config.yaml
num_hidden_layers: 8
num_key_value_heads: 2
schedule: "wsd"
final_lr_fraction: 0.0
doc_mask: true
Each number is 128 + 32 x the weight over the matrix's rms, rounded and kept within 0 to 255. Layers, rows and columns count from 0. Numbers have three digits each.

# layer 4 attention key, 256x256, rms 0.23, rows 109-217, columns 128-255
132133145140198144067115145123180100103095128185160144089132130146107087099119091076090128133091083127125183066117123151137067125117047140187059118114158135152072095140120135146118110158118137192114137115140107110130085167113193119070159134154182187140135094148178173166164150131162163167125102108109085126131182130111152212070158213095140147122097115176130121107143122151100075114063
172071153076138155100125159146126157142096143093140107149112123121179193133120082129099132087107176163148112195134136135145124167143092099162201070171101169131159152144076118130113111064058180182133080124152102133075108142146071154178156083114151213105115114074153224181214086082104092128113135166129150192082085046109186169166110101121199105128140076173219121150192109108178154149130
136145164134147200138098117133128169120131084106150173105137149131088151089139197128111110116114133103092144102118133093125133159150188104184168122096167098055160137130157199098092167162140116103085086151087138123085081111130106089153111145067176101184104071180189117152145130141099103107118149150198069149135124166183127080134161112054105168160084127147128121056089096130079123142173
134108141128102132153096132108151083087144082106122152109181093129082120082116052153127081164128157099109190123147156109108144117089138147105144097116150187154127122201129147163160181206159144127127113123132144092151142085092104096112166135125086140187142114119100080158090106107141110093102129128109078138121140156125078141123117134177124121108157122193133151101201131171162143120110
104122196090156180058056129165132135118201135150086093169142132057144126165126126162149123152105134121072111084184134141104108136139158143158147121163103137131124084094103108092116100067101147201109124105133108116087113177167162125164058137100102095097122147105166144140167104100063182085075168145132111128124164068158157105115135126165154183157084180131068139095158148102102156118172
173162093115142134159128120094103197064153148201086189166090082108146120147125140124129147128108077106130122126115092148140100141072101050078141169115137132097102122067202107168145077081174160104096079151086110154159168125110163101077153066101130115107170152115116084136126144166155125160149165180159138115113153128108115159122172132156114128124097082155176087130206122082108118085187
102123177128194133150125163154175116063127151157132096059118127099124129113077097075144161126106111150157124121172173133139074077101137093093125109131120099132151179062082130154210187171106111126050128146136058124146111119118117078097115108129129138140104138101152053150117078039179143077153149142121077144088128159139096181130103112186185148112121111117163153109131140110135200116149
103113101091143063126199120107106115169135146111076088118126177149119157114110148158087160133138145085120133129150072187137117170159134172069161110119144145190117105080093120103110121106120103088111127124155093177133123161114114145133134147163110089102175117059173112139059161165164148146036060132129113154104091077132147101169074194205137165163151132164143188131139107152099163131124
103142131147120114078177154195194123156131153162132120102162116112111156111130100123123089151188120119148087153155160125149086182086140105145165144096120077073140133121179117165121135134140155114145167147151108094109159159107103159116069134126126073123102162169132121117164096114183117122120097168014154121164167157097122128089156165117081132146152103075190150088160202061164101101132
124080106111136144108153117114158164119103090161146119091083190158115089161137133169061093149113120098097092104064132128162082158178127142170128103143151113176128141123125156114145139094145100122125123125128082096085117086086130183147139139144187115105146194191139151118130126155153151183142118135098081150092083130050128154152143157142127142112171137167163108168129145091093129127169
097138119139120154124130150113066139136094110160138101110105113173199142138137146118096082118144158126138119162122140151115121110081111128126167104144115117105116175131080073082141097088108142148208118069116051159133120120134107166069105145110091167157219132123150219112115142141165138141135096143084125103177121152088145126142134090125110125129103183115163103134119111188151146190127
149085131180141103134193198085189054062164173079154079161158144091185069092069126084092092103127116086192129105103123117138114102200131164191104161055049152163124086148119043097137142104099047172157133175180166147171138074072138158167173135116110130162115171059198183108169132133066078206116112209123127124077170186153152099131138171149128090179157149076056152130102103153149139082084
101157192082140131132153153176174157148119134129166171140146152103137117001135105146120147153104142078121177132147117137117070143120062154130095115128188120161115133117055139157165143104104189122150090114110032123117159171099137114169108159066123142146102096153131112092080126078172136129135101098148135077044193085137094165114108070147202123159128149143126127135111171109119119108079
126074146120124109131183122150132128119121183138095060125136151128106087162181174088165173090050129100145145171125148131144140101125158160211118163148149155128059160089075123061128099126122099218090136132150149108130146135147083183112068117084095143088091172153130135147191122104151115128131072132074051116124085168071122137159148109045157126104117116156115093165166132135103081144074
180099097147144110140159118153220115210151152185138100169190200127107135181146128175133134112124106071223151146139100136065105055155107128119098152123100112162165090075137153061160087079076122111080156108090128110136078154121089123130076113155096096128085160086109113114151149044119112145112116085120155127123140085154094146086147148148127163143099137168131098113204228109129145153190
115108143149098111124140176119155129055161159119172145124170121178107118139153118122149162109170090153125139107147129121098108042147171110093131174082136159144144122168068116099092156115126142121171147154201167093156141147094145165096132167105114104093142123122100160204170134138130106152101131146146069114123193123089125155116136156114139152152133188129136100091188120075055109155183
133169145116199137127101164213122119094152121130123159167138083115159109138126162102131034167117104158101182127101138127133159156159127160148167116161068130136087120142153147128184137101048111129145160111135195225156090130191174113116123142137160107087136062167147148141133156185106181121098185148055130122176136094157199182171104214138118174176128082094102139164119103112118154113108
127160133163084072154128114149106127053086135106126133119171113088139098136088118115139122117139142121128187133077127189120112143116139130127123131114239087139123118146087140198110149155174114196115130113141105101122145162179164092090128126074128114082106131114149136115159124105163109146192122136120166153034129114068112124119097250116119076133104142168113070147125127094147109149136
138100150131126123083130172125162131116179155057090142159152111127164086129145093109208092075079094130137171172079179130147211091148045120145144131078099101114162064131147154111153127095113124099156119143082081123070140172159094121129075117162175128151116161150119137129106041110149128180124135159135145126077193153075150135102177128139070191076137130098181141101156111153090127169041
155138075114120091151126137121166131115103183102105141176094146160103136111146130108078151133104142114169096144164149140159084137114154133106126132196104143121132128105120168143144078072131101173150155124122095141145134129155141093166139119124082110080138150016122110109099154134099149128149164144136145098134165095134168091127135173089167154106109102156133128123143145136177153126160
031148156117171182200120155126098141113149053145125123169124101055112121160180138098120160139167103103134160118148115151142085110139134141108133086083139087145110138171091115128126127178108198165089189185156157163126106145155138156154123144181112148114110101172111126127123090173108127153128185121101127071105163159112153160144132129117141090096124083074075154176094142130088113147124
112120151088098122132094090146161106148140102174130100173132101133055146109135122112093121145143160092112119130157205138104121154071157135148107153165090096151119135059162111137112118104153134077125055162127062145127121131155087089146072123104068134092165146070150189107113129189123113091175140157130195082151106138095155158083067120159130100144157199180119127130094115124173118105128
141176147112145140121027178104033102152132125197153101083191057080140136143197182166173078104127167146102129116124154162136081129042138034080110156066147135129111086130068077082113154202149132106117132156156185145097155126124115178175199152092131143150143127208180168159124110112167074070109108158094114185061067104158102152161035181158046179170103131061088137134054107154065115226106
123138094109078114126119140115128127125136095092119146150128100092109144150138096139148097143086165140090114124165113090120103144105099161118138100156118137112123181119165108121092144123139123128134123104066124077119143114154189085117153138161127102125134206152108068132083142112157101119106127104186152175146119153129126185138130092159151134149121114104137151144131157080185127109103
082143138147158039112186156100175071132154150100121130104128159223200166088113081129088082108162095141131118084174134116135152181179114157169156153145089157090077109157106085108100076091138059109130068134109135174117114114163111144142145178092105157138151055070170157158140121095129185102139118156172143120105137157142129140106139095116132058119134170119093154122132141089167134084124
145169160101099141175151124132120160118128136184118166096205168159149064129120129144087123081105169116167160161128113050110113062129136142159144119110122098180125103103151118141106097175145090097133112099075124102109166136146134149176098113165150169118096138236112101077078146180167123147146116137151133175076100169208112095106124093125170202146119142163080136150146151074119147097158
117146124152132122101100034158133090106141088168148101144156129141142116117181107162175172181100096116181109173105090155120158167127151147158157165126124133131154171157150143130102134159129205084151134151173110098144194136156148117133147112117147132145084122129149113142142150094107161128126098093126132150167124128148147129143113133114112140142165144146091144090112132183143131125135
080123131131170157135129181100122099123158073117127086103130122133099156080156141132133167113141174118107125144107113130112146111170124086137176156130172114102155124132155115095092192177132138129151134072181095133123099134045139146135141117112115125144101133146127124138116144087126078134117086123108104147086139152141147129125151119149114145145075131114156174150102115093099106137105
110113149141124124143131134134085152139107146080156137128096149166170158131130192145154093123171163087112097090090104152133101117181095116087142129123083137137124155133096103157155121134116141149142139193088099122102155126123096132159180105119128134153100147135110097142080146140139154099112145145108131123072197175114097152107119094142142115114126102134121112178127160191174146100125
182168103158146149134131136148185096140088150124135124132157128180117104124124105118116115095109182103108123134113127180153113157139099120180151118115140184085100118075153150105106140123146086130115095131120089140181108146089126155069190133129117084122163107027106144141137073079158142133133112132128114136131157107140169174115095131153163176207146123160096146125117118155164105128124
140087152154179145156144139119162100131121125087160127111112141159085127111124120105178098149130158187148103071169144119119134114136101140108161128147144118121085149146166128097158164076101147156169077099137039105072132126090146102143142165101155138154183167117135122109088119116074158161144158161135143091123107083086031093167105097133164114130184082111115120108128105145112108127116
087171166129056170127128155127112098074100175156144125117123134117160113135098134146168168183144085115095113104072106156129192105130130101079141129095112095135118103176114141135086130169173094117173124140161137131122140123079143116142102137078156088187133134255149148155130081142068091135086151117121128150119103114102064171162079161102155121070137131079069158106128150115064126127088
131172166121122099089186067132132140134125188111094086110115124101142083138117130109133112146134135123201149065085158115088117125110131141092156149119116098145068168126135077074179162118180140109087147088129110149062143155147136128153189132114158150133127095118181093135128127100092123122168076089143173085095132132117115129123083105094152100072119130132118070134124121165175120121155
149161126141135143105120077100196169108156124152161095149161100105135123048116169208114141148093140107149104160124161139144135126148118120169098134125114115139109104109128154135158125100114114152067122138165064102114086076060158160124104118105130115137176111101167143102164147105163113134103169091106101124122163154076146088134128089168188155174145120121164125122117157132119060171064
096146089113122149111074108092167151111060109118172106180127116185146137153126157158137093151160096117077084139113099148101143180091129116069097142077144119166122122191086095088183136160181058116125163096139177164164067130090155110098160130126147129225133121202133144144103076152071118134121170116113063169129165169118118127108080161122062131093079116128098139110112121136133102167095
103106102142143188173105134157131170117091143140197115148149103151173115125140120147125149128147108149150171143126115161187121151138126125091125127134118154103152147113118153113090079142140150109173147128107121116187130167126156137141100198130171114152110129136116153133142119177130097148109152155113135103130122148102135169125118134122111129127120146111131148118134053130119104082152
130140161138085102087087094160130142100120180113159120108125149131138165134097064143089153098152132146183099113172138179123102128112095122151142132144139129106068134151093113149109118129117132156133093161125175087112132151121128113140141109110048102197117122145182143114163121139078123166122149142122220149151120134086143127154143052131156109174175122109074118105170131072122091100117
153143122141134173187157142098107168110113113111190142104157145101114111128150123163109104135199159105152161140083107119091096087131133069049147140082137094142152112140192133133128159169153136184080150150090182141160142088111091133123145105135099164148150115167155123225124151136139091119192122124150106154118142143104145116165097066130126160136129136127102152179142151128084092157139
086117155077071140131117106133086104073118062181211105086155163086140168180134121193172129109173130108178137119075107140127118168100168121104183117096126092115125190139164155087111135145198066132128150165142158129122082183142151080129154181106200085155089114255146150162086133125134114134088188157092068106108135177191130133148126106087094136079137110091132159081113067107127159112137
118104166134085192166124120117084112092124128141117098090180132052125104187166142149157121087157158076127134114118118168098171202109093137132154059114148081120161106219130049176087115152199107099142111168140149149080139144164083115103092162141158092176092161255178104131120126165137095125110152131103070189138171211098141166112120104042165194130118140112154170115090183142092130107110
075122091139083145127089094168120142111136101114132176109055127150116127107148124167163159119106076110177124103129081113136115162126109117133130144149124119090150084163149133158122056117123114060165109106134145118088164149110144098096110112139141128128054145246121041123092105154133128155125103138111121163145134133149094135133098144043118127099161127094151150145084094117150109125132
163170072126136097079170095123179151144103168096121141167090062123143130082130135170127076176005150184127117165160124089178074157195081116147141140126151179127119108132115136142102130114064127109133130130141098127078087088066127214122091116133116115176129139000138196074130136149122151124090133042145159101099102121061139125109119076161107105167084132158112131125212163085138136163147
091179107143108133176124106143099153115181140130126115155103108093141062128091117121152108114175077135111116139082081114080095100119118114131130099091145141122154080168104081140091126162130098101126160105096154152137148131131157145098061105132173181117110120090134134139107144101194130199141144084143168129094136105126119113151111203098086109118112099076121094132120148107103119139101
152162178145074183112125171143101089141106171132080080121184075085178126138156134091099101122155166098154143117139116169113166177145120091100164079070103096139131077125146080099111182196135159109094129150172175133107153105148148151133107133142094160120074116176195128130082153141137147058085127136124052119095073184146103128126103117105116126129089144119091109099091144129113115146136
121209150106093167122107145117161130133099127108093133136101137111164164125093147129106106117110140128113159164091071139179112144145125098122132135141083154172144110140155108116113161153184099112129162100170140116132141163101145148124156118098135104168133132159121151095091120134100074128166116127130120208149174129148122167105163156120086175149118119095177125138064102118121183080151
134087094147164112106123124179152139064097141113140148150092096136112117078137094117100145145162086084134133120146192099148140070157099109165114124124122150105094152073082111152095144126084113103168163134188132123101131099170063101106137145124096111108124130055116131108104133122137201133100116107067154158171100075140147140114158108124141092145138137164170131103135154111145191071101
150124118095132103116100095144119137139141149145152124103084123157139084127127116113132112193143111141193102101097125131118114130135105140116103070140139144161140121108087133115148123185082143163139137149101151082126109107134161126158083078160157098156135135152137110149114111143085135128165168130151146141087133158123147089131146129150143155115163156114106090173096124137127129117149
192091131153163089160159148107148153101141148071111129140133091115115134079097111104135078151123162147087116150147152122157136094171119066172093173138106142146138118077158150143153136122106096110091116090119067139126170101119128114127168068150034129111114154001127157152104099123125139075130089168147166148170090111090154091133147098181116040132165101148195083151200126135185140087134
141127089054059126177149137130094097119130114122107100153158160135119139091123102119120140146116135174151075134139120122161105121097136070101146103103125129112105183090142112122115143104124143149100079098139110117128176128126116114100179123134119104131104163034115133122178117136076150135153143149185161091111091169162109104096125081124135082133178105134103130128131108099132123109114
119098100189071191132100128168059156115171101116148099183136135116101106133134124116171149107094147137116169090069132157120161098122122153103137177084102138156167105139115168127096067149175144140097136131142159171126042178131144118125082114147095122144107136199094161137159091166119176135132106167112088168118139130099128111082076087150149138094148156071134122151105093160049160128107
109076110131144104173143107160116126118108119136080110123153149091175122177129114149189108104098127099088125164101100117064093138122197118120124153111117121105123118147160094052144113116104143185099114150108127100131094177170140131131113094148156147112121096160147117146144110177132113150119114141133173146070113186166084112159105155109139146098146138134126099132114112159143105167091
112137109116146087105128159141198129124145123125142112131090106109115129133116046141139142150125110185116147139150152102166104141144124161137127125119115120121086169104086155142101173137084157141086137124154105115123108104142106127093112134135148099157133093113173131134140152091174156116164123118109140134117137123146143094153182155161138115164135125110110115131129119127150113118089
123138124132107082135117142160175092159137147149066136102120180130075167116090172100106109170082112160172180167103118121142127161093113138095153081106166142145121069135152113150109097089065147077129131123184117141149155091150190180095120141104141103143125137140146122124154125124131133127096115181108119095101164148184136134112141125132146131152165140118136112090137100187121128131122
141102133114123088131111153127116140117169107156097133122091146133142056149130163155132125111138147119152142113150089204145113171097145111140113131123078159158094167082141155155124129093168125136127185103117092120102130124139110132116057105128135088093105134110095112156153135113168110171160125144129118089095084114089131116179132110099090119117158130133165153114127154109145144144150
130122170152197161115184113133077130145078137149110171153124141107147130126113172209182122080166114118146084058163154097095186120119137104145096116112131132112146151198114207112116102143201145140193155075147131150140168081118151097143109130119168130121118134173097144082118159127157117113099121114135137100130130151130123171173113181188116091096100147130134144075094196129160144150152
133119143152165061111122158145125070149101093086173152156110092127108058100145128188143120151089152136107132155166170156147150114128163126143117092160121182116115166079106181123151129052136201105144087162049110112143106103114077113092079088116167119139121119067110141149153055083158101133114083109108194066096146135101139122114111169118140179152096110231155048148201158129101138089121
132150101104136125151110086136124181149148109134128096159138165137164114077131156165169112128157091165135091128138140110109132145088125112113101139110129133162114119158113115063122120114159161119133153117125165135077137144079109118087130108109139149148146128133151166139172200137147097131096142164083090139092121087154143112099092139106134112150122152148121162105147132117103163104150
169118123128071107123107111130148089084144106124114095170092115182185136123134093178100148137132132146120125128129161143112154151113133151091135158156109104092156158108104138124076145139170070132128115121107139145147117172147162139123167117200115083083157119130131121140134119126158133132132122149128170112104112117113150143172119148143148140132122164111104135134140127122142155137174
146147152119104134092167141185151147138089157178171157192107122104091119100102083131090110142126136116108100136104150152135142148192157161141125149158131120110135129060147144104133150157147146109116083115090116101136118117147106157163144140113125145083115125105173129134102144124157135150138140148127121087110085115109174104128146120145076138152097161103156116113147109046137117088112
125122149128060172157080143071113162140131196099180116097135113113093128106161139162149122123197134086114191078108145077111138141128129104115111120056098074103148116108141132164187119189147121101140159133109164115164160147153157094167135098123122136158144109146201149139132173140117132055141149080133108181167140139135121076119100124166158132083149128098093136144174073147088126117148
112172084121165118080071144157150118099097085118133103166113118122133120122160107132126123092129128162181093144091137187123113105158150123142182117144134161134118136088117126121150108138098160115211101109098139102127201155135184086068101134099129167098121178119191178122171080091089173124131097101120163110135114120142144118134082139140183153117109133098125105099121171129138178107123
143138146108132104117138144146099115146123097082105114126113133154108089109091121131094138161123128115089134123098122065127175112160118122179113094146135146136114139141118114158141123208129140133174091148111139132147084119112175166129145131148148173092143179114149146111141130109107114083136133164121110116160106121110135169216101168117100154098149115109127161120091136112133101142125
136126166116175170092112103168175152102151155145120134122149146115132137180145126108166157198138135140129094111117150121090124111125144107121152114121126104142079117095099149134142116119101153158121134110178137153140104132147165133095152140132139125170127165149109130107147152141147137156108105113047112185117197097132140202164127154088100136152089134063138149173124129110065189121116
126106123121142160110164079113114123131107136116145122106147091140161131139179119151083072126126149151121131123069113173130150140083096134127137102151167096088099119121037120159106061127236153118151146107108138134127128145129101096098109136114147099137137165183091101195134108114112138169119118137178098140162121111106105192113128126121098135065138103142118154136127119065113118187135
128159140093141119107120084152132150108126112136142079134095095115129113182120173131140103143104050104135104114139140145121164069097073164115136127145109095094182126148147125124140142130162130161090122124161089117136154128112085109111109125155168149170125131110112107081145161045197142137136112119171122158162173132116134155097154150114157137152094149129122093114144103061132140159092
138132100150090110141155179130139171136125196190146125203091178124154128141125073122147161132173143137108120132112107113115168112161162125162120135097078114078128129138131103142153121114132163147169161112106150126109052117183174089152176147091089123099190106116156105156160145100146109114174135113115117093130098079083076177116084168166158066124148133092083140137175213169146072066119
203148117128124102099104109125116156122134145095134126127141111080146105125133160141179128148137109134134113081116108103133122153100135133152144108175156129167135120104220132097164136129141149123133131146156147083118201112147131120150149130106149137131137155105094143103132120130137128130125121098145128128092083127122123136106138114103119135088108122139139168114171158097139160104138
123093094170119127079057068125154101081136123175123101095097080178165081131105112123094092095109141132113113139149154101102128131152154121142148125198163128108111095111120133107110144125103132178189130119052096115113144190166122121108140146144152201107145079124101164096135164156150102125122098158077169125126155109099113144071153099132113131115146106131117100133084132092141123110147
137123144164131140150154130128123155172109081098120147135139121157123145124115162100125145092151144116183076105120128154161136108157136127104146106085140136149075195118124106176073135151172149170112129091080074095092138134177083123109108129085120151176130102072147094151114083103065163154076132146164149104113145088104185119126096125179137149108132122178174082103161122151180138101161
155080120100132157126182134155090099108172183151103122086147166111089119113120140134164142152149080087111075075147176111138171134155079111123163144112146119114139135120105120126114076133117113144128144130145077132114162145092111092149103145095080132137168139120132138105107171117113107084128110173104114142143120124156101146108148097096114137112141154132104106155132127143086082095135
092107150162086125158098192150162129117097175110157084170146150107106108181131107116127147138092140151155070110131116036125147139097131112142085152180111151134125064126113096171107130126107133098141141141124129183143105116134134166144109162196125154129103144114135138162134143150146134115214119092120158080108109069083101146130116172143132128102112153116087131129162174136149110149201
143123131159133174158095112108114138179088121088146118153097152178125131167136129106151161075121141167145064125097117113134156162130154085169134171084105110162129167105164148117135106192152096167119150145118136176111128119136131110151108059101099135183105130141129087164092082117133118145073105123126101141170116102169145117095072122152112108128166126151114125096088140117117152148137
088163162119078131135142089067115080165153162144104140120104111086128137115129111109166132112128090152160073109099161132127159121125126134130129096072088118146098137115144143104175165166144166101069120162139131184147130155133160116114133092124145145191178135203097142109088122117059104079146134089174111131136123152102099145136162170105087165148118138106130130166115147113088151179121
097094158117099113160165123116137107143086122142147107131110132182160119103123068148126106180138124138131196096136150155124102139143136099132105136124117099118093122110186137108104158113167111147147167116127122083073086107115139131114139168131141138151150170117104145185175156151092105072108125136127098129151109162123146129171090149102062159153074134151184142132170168188092121129165
113086136142122133133154140151092089141168162161142105178099085083141094111110104113100145120173125110128114081116093133143160116058122196152107160115100097112164108157089127096146096113114192163128169116126142136152159117160162087148156123090115127106136116138095070157081156106153089099093202096143130141144139168097150184103089126107112132115114133108173109061106160182123109109162
104170121208123146119134116068115075086095121097145095102140107114173123196152177089104103155120091068148156148109126144052156115132133089115142107124131037081116090083149115107108076160108123071106133178118140145152073171129147117138117129146177117137133154181119111137121150165134086147146124118151139121129137120133105139106119100119167107105128152135126100152076071062138144154130
156126134088101115165130127108083133130151108115131127138145136119130130102084159099120131172096140150136129108084093100040123104137162091118170135111133108106105134168154101131153124144134073133215125129149191110125124169136157099154122123109203177122138163194120119131099161149096165151136153140153117112139136194115108087154111130115159119133083108122086105149081117107140127144203
143142163103081135144150116175210143136139153163126102144072124140151128185113092062152102102133145133151069101109146116147097142174179111115148118142148091142104083113089078145070101134111158187095098130150080090114133161103101108111102138136146134143120148082142128109126138097135126105179141144138146120129168084144115130109110122095144128125121109178124145114142150094132139120124
102168111083118145135165101119174197127215112131104120103115117100133163096031141130107128112163095115079155143144083120201092113114144127185113136141145154152135134077123115184156163146151153132122111112128149138158159108160123157164133130160126100043118119101164092112153092148118139086130158154131114123127184092106172128127128093135168162179172153133145143148179085082145139102147
097134135130130156132147169081074120135136142164166144129128187118133099144116153112178100149157085110137152130122111156107137166109117143173082129125109121175161124127092152163143122136043129107121157066175130116134105081157130111103140111126152072130155130145106114102059119115189105110112077129150172157136113116169166087141156124106181126163086180129146158120110114150092130105148
196138154112129088111112092136167117175130129135137165104154111147139161077088080162111174116114093204175125110192212141174175147148188134136078108125119152111166095139160134058102130126068109123170103121117144152142097132093149129117114115112159163095131107073093102116143139113179109128125101123136082115131128134142126053111125100180130126171151112193167095121154129091106065146090
098144135105086147115128117138131164152173146139143149176146142140105076145132069151176138157184108175160152109136114110126102141141150135134093131100115183093125104142138086173133130112124150146107155085121096125116157120119124113136141074170088108104125095114150073141107098127184114125139161136138144170104081126125122161134148092140109129117136152156189083144108156160139114144159
164130100124151131131118158117127125111125122152144164119062124146121075088147139128140070145102113120129108101084127115155164154117109082082156185128179103124104122130173167131140085188142146134115145163115133165089157131145161153155110120123126150138125113167121139143117113135119111149156144141032075141109118131127105171161129143076109157087123111122166159134102139177126117150114
117083119167162049102090102142219106115109115152109128133035169161131096126119171140080132140131136132140127079209134102187140125156136095186079125127114148156126099000110185127105100042071145179153125146134066180091152137125098112121119086129090086092171121000081124055192156104136150167137106142166146119141164118123135102062127092173181055103170101196134094129154190143133136102123
127079127091109092085117155138161097131174162089115172163143190133176149119053059152122100136096119126138112126131221124092147191188096086202104130150163199143093200149168160105130149124117134087108078158083080089134076087072059063143027046100090116158133092119152145161155164121139175122113082129137145133145114081060089103169155124120203069146164121137117124121135113113132117069119
179104101083117045155120114104071132106114123103174144195184102112110130149152138131100064167022133098159104181175177127136127106178125129159056090197158158134097144173176132174105115123064104097153142153155140082106144126156118143128172083152116101150150135044135121120139121148120082148106160084132142146157146103115150005114151139119216124174134154126111172123085128110113159105104
110076128154110094132147186123087149154077091110119110105148097144153151126124151150114109116134114137114120171164168163117102140150097144105101177186140162127122125154071104089123130101083084130106132141179135099145156100130145176105141134144123156099149114075119139199161135151127101112144137102103137161141100158134117108050122118165174149156130196155159120178136121126099139093155
099162107125103100061151188126218153158106185139038139133052238150104144107162114123105138182136076147116114114156189093150024148208116108116140146114115193082098096119128163101138102087140129116087169128105056174143081108126061163118116111087070113135179119000178111150129167116099190130112080065178186146051154128084176114179154078108133174122095106194108093170176084076120101121128
100135193164133148148180165168093163176090112122124095065212100118163129105146165109169159109133135162113141164142146118099115129129137146141117116054174161149125081076122116087145148229155146182155123101163098130115121167083129138192140090126115127113200128134103107155170141127123115113127136094098094168113086161234119139104173114142155118134089099149135143139166101157112106177092
093117110116125070162107158170196153139141123119035120166089188136130141137084114097017190110165108132121128092214150147143068121218116115123074130197193115063102140198123149178125111094122171146174120146124084106194111095117184115161097147155156132172131148000143144129113078149152134149069111113108184136117176144112099062136152091137112102139054141203145111210184104148131070068172
136122159163162079120089118094180138151153131103065138202128145124144148099150090103058148115072100177107090115198171164122131166142093139130187154141162140141157146109040133183095193086112163149172078114128095059148138150102154145086101039196112107069128066000118071149169139095114153108153058134123168095134158115089163079138123090187133079078113087199154115138100216123167128113164
108161122182074144129161154089115150094139121145170100150143147143160101096092106150152204080113180140137130092112121090094107080134113130126198146152139119077144102166133124140126083134161146136161157179128153140109129119116138188152107092191165144103121068148162106152104102123193118170095173108124135102095102130105133071180136110103100103118179131090124079133069139161093135124112
098150150096121192206138158107000109184107141114150146070142149091154108153125137174127049147142122145165152106096043132109139116126099133104130075082108072117143109152133125098109050140153125138098186144151134146142106144078144122143058202134170123189099168255127149158050105179113088151143196096142091159111094139115109154164137162110138161041128136121135203173072092133129072152097
163135162140146138116077128059122129161175101159114091190088068094138131092069134155120155149124147158132129167168173095099147063062105160135146147129081096136084155086112132156105076126157146126162153114124101140133130089166083077119084186205167087094200090115160137137108100123149114129118117098151122160128176098099162127102157119100172153116085183172049148090117110118097076076137
078121153096103172177094096088118135088138165143137119119134134110188103133138106142142140138067076105127139091103130155128129103124087151157106096127128220151144143109157137152145208132147125120093139179131133125080142061128108138090146142110163145162128104171125153168101093104135037093103113084148133121060151120139128149103105106125148125175075127085132158161164173186072138148113
126130160144109145158172121163083119120083103161140137147136143058133085166102135113153138131085147120141105118164044142150113141170178151070180103189122133155142155195099099134136139155150120156132146110093182124095162127094129095135094056138173054129078093255127096196089098132189110146088158165111147097103117159109140115138141097131138102107159104068075175148084109133113110112116
087131137098105159166110156137045119077055088172115155071150149136132112161097171096170175111175127099131125133075078160125186104075122136131114094101153104185137131185130114131137111202160127141151151115098190068144152140132108152111157116119119145146053103255131133124090108175131145129168153098101048130174129190126152121121150110100142155079135134034127198167098118184126136149144
090146124144100141091070152149114123149113197133140114082116101144129145111152166134157166109179091091192119122097126175103098146130098079135109118075125137132142095165175143147130090136142143095183148147157121124106099124087086099153118139138130138126149117172080101123099140152153139147143086106075121085162112116165119160154149162127159089106093167127159141147175146134134072098122
111124154147119073171090163172124166131073159145120139127132158173128119116128127115133123131125150124069141122133061152088141155146126185097160108128114165155165160126112182176115131078161094130122114114181142137149122131136139139098073093141137095114090137130119156146155093208113137116105139108154135112120107149113090114097057152116093125112133171098117158113193134087095079184142
165160126127146119087121105077125178135114093159139139198138148141164127073148107209132142117155120068087124156157134182105177093166131206126094100109174144139181117116094111082152104126138141143153171101135121139143128123134111133086153089149166150106144158129086171145169125118147178136147137105106098185090152110141153129184115110129128149148159078165125147135089129145091132184095
083116061144128123081090151127152128114091154098050134156136129171129204072090091133095108153096143131064120116180138149115110137185106141234061145164138162179115124082116131149164104003108170138129088136114035117100080203059092162166191097068115149113144130000123186138147152131139149168207136102147194138109160131088146120122132081072147129100146090207110121129197207156137120089160
130153161184113139141103097140093132099076094119152077130078118111098141159146104112145105076148091132145109082086119129106143100136164061114093153188110131167137100158111151093141132192142085136153137137183169159163132191102186122144129135133147170104100135255120177142144073079140052097119167120166176195138140127155120177115118146201057103083162168072091117123075129053094082107148
112144083123096140194176112058069186090116126197132163165159133063101142184142147114161120155137127058157121141096081105117117143120131108112176131144112062151167193150106081107122144205167114120141127205137205171080142094115158135132113143168152140180165086255096143114128093151154070174097144119120139096171106159164140155112143116119102094100128128081118137158095121177108123193081
095141096157138115095147057151206078164139124150169139104109125160172113074120186114108109134148163121163100159166207112108134080131127106220112136145157170143098148087085164172102151123094142129153085075095134080132112060153114145105238152129135135102154071000132115131154171115118148120108132133161137050131154111133182100122141114104116117146138133179107132141165198123178140159110
177135118083130112151139146146150115141120102105081189114124121147145130110085143149178105191154072196096094100079149147110147152141120108093105153165127106125094110139098060109102125168149155059163138151147153129108152133126105153131134100161107167154116129165093097123140115159125086132110113102085107089078152130148094143095122095109110150141070138106143130133098142102135134133163
130059115108113095082168099157236093089129157093155136145128109161152080121153103133071172113102125109131132122166166108174059110119109094105095175160109199101133182078112133122120158093091103213079115151184096168132154122117095156161119121122111091117101116010044088114120133124143150064095137094100138087134103039108138094151136148143144108125112145160106156129171167113164139114143
118074116143122146203104113119076115119145123174114114126171160141146110131143153197129155114114103112134087134097186113094127162129154119100098105077124128098136115132148107120165158138119116135193115150085105155115112139079124114125109126151130123154156120176123148112125132143128069121075152147155094120110061154160121116146102127112102133143144139124124127092129121094058131110117
152128135197157092109100103118202135174146123101152127103079066120107138095120143073087153092136168118127141178172140067157084114183135078182073157113116168133133159058158168196170169107066116121148131109147104131114078114065158102098130140121092116118147100000104118131180148113179143124107147122208176094086104118111115108115139062146087148139104118156131065148163171065134153132138
088162143107111133200114093154091135152096130133148126132116115114128140144117142145173112136155117120178155122104095113115144127087167155090192112093084088130136129195139158121170098165168081124055119171080124137137176114161139134133121141106145115125108076187138162074126112120186132133096166112073115124144139136201091112109084136120097137117138109123151124101116082071039138114153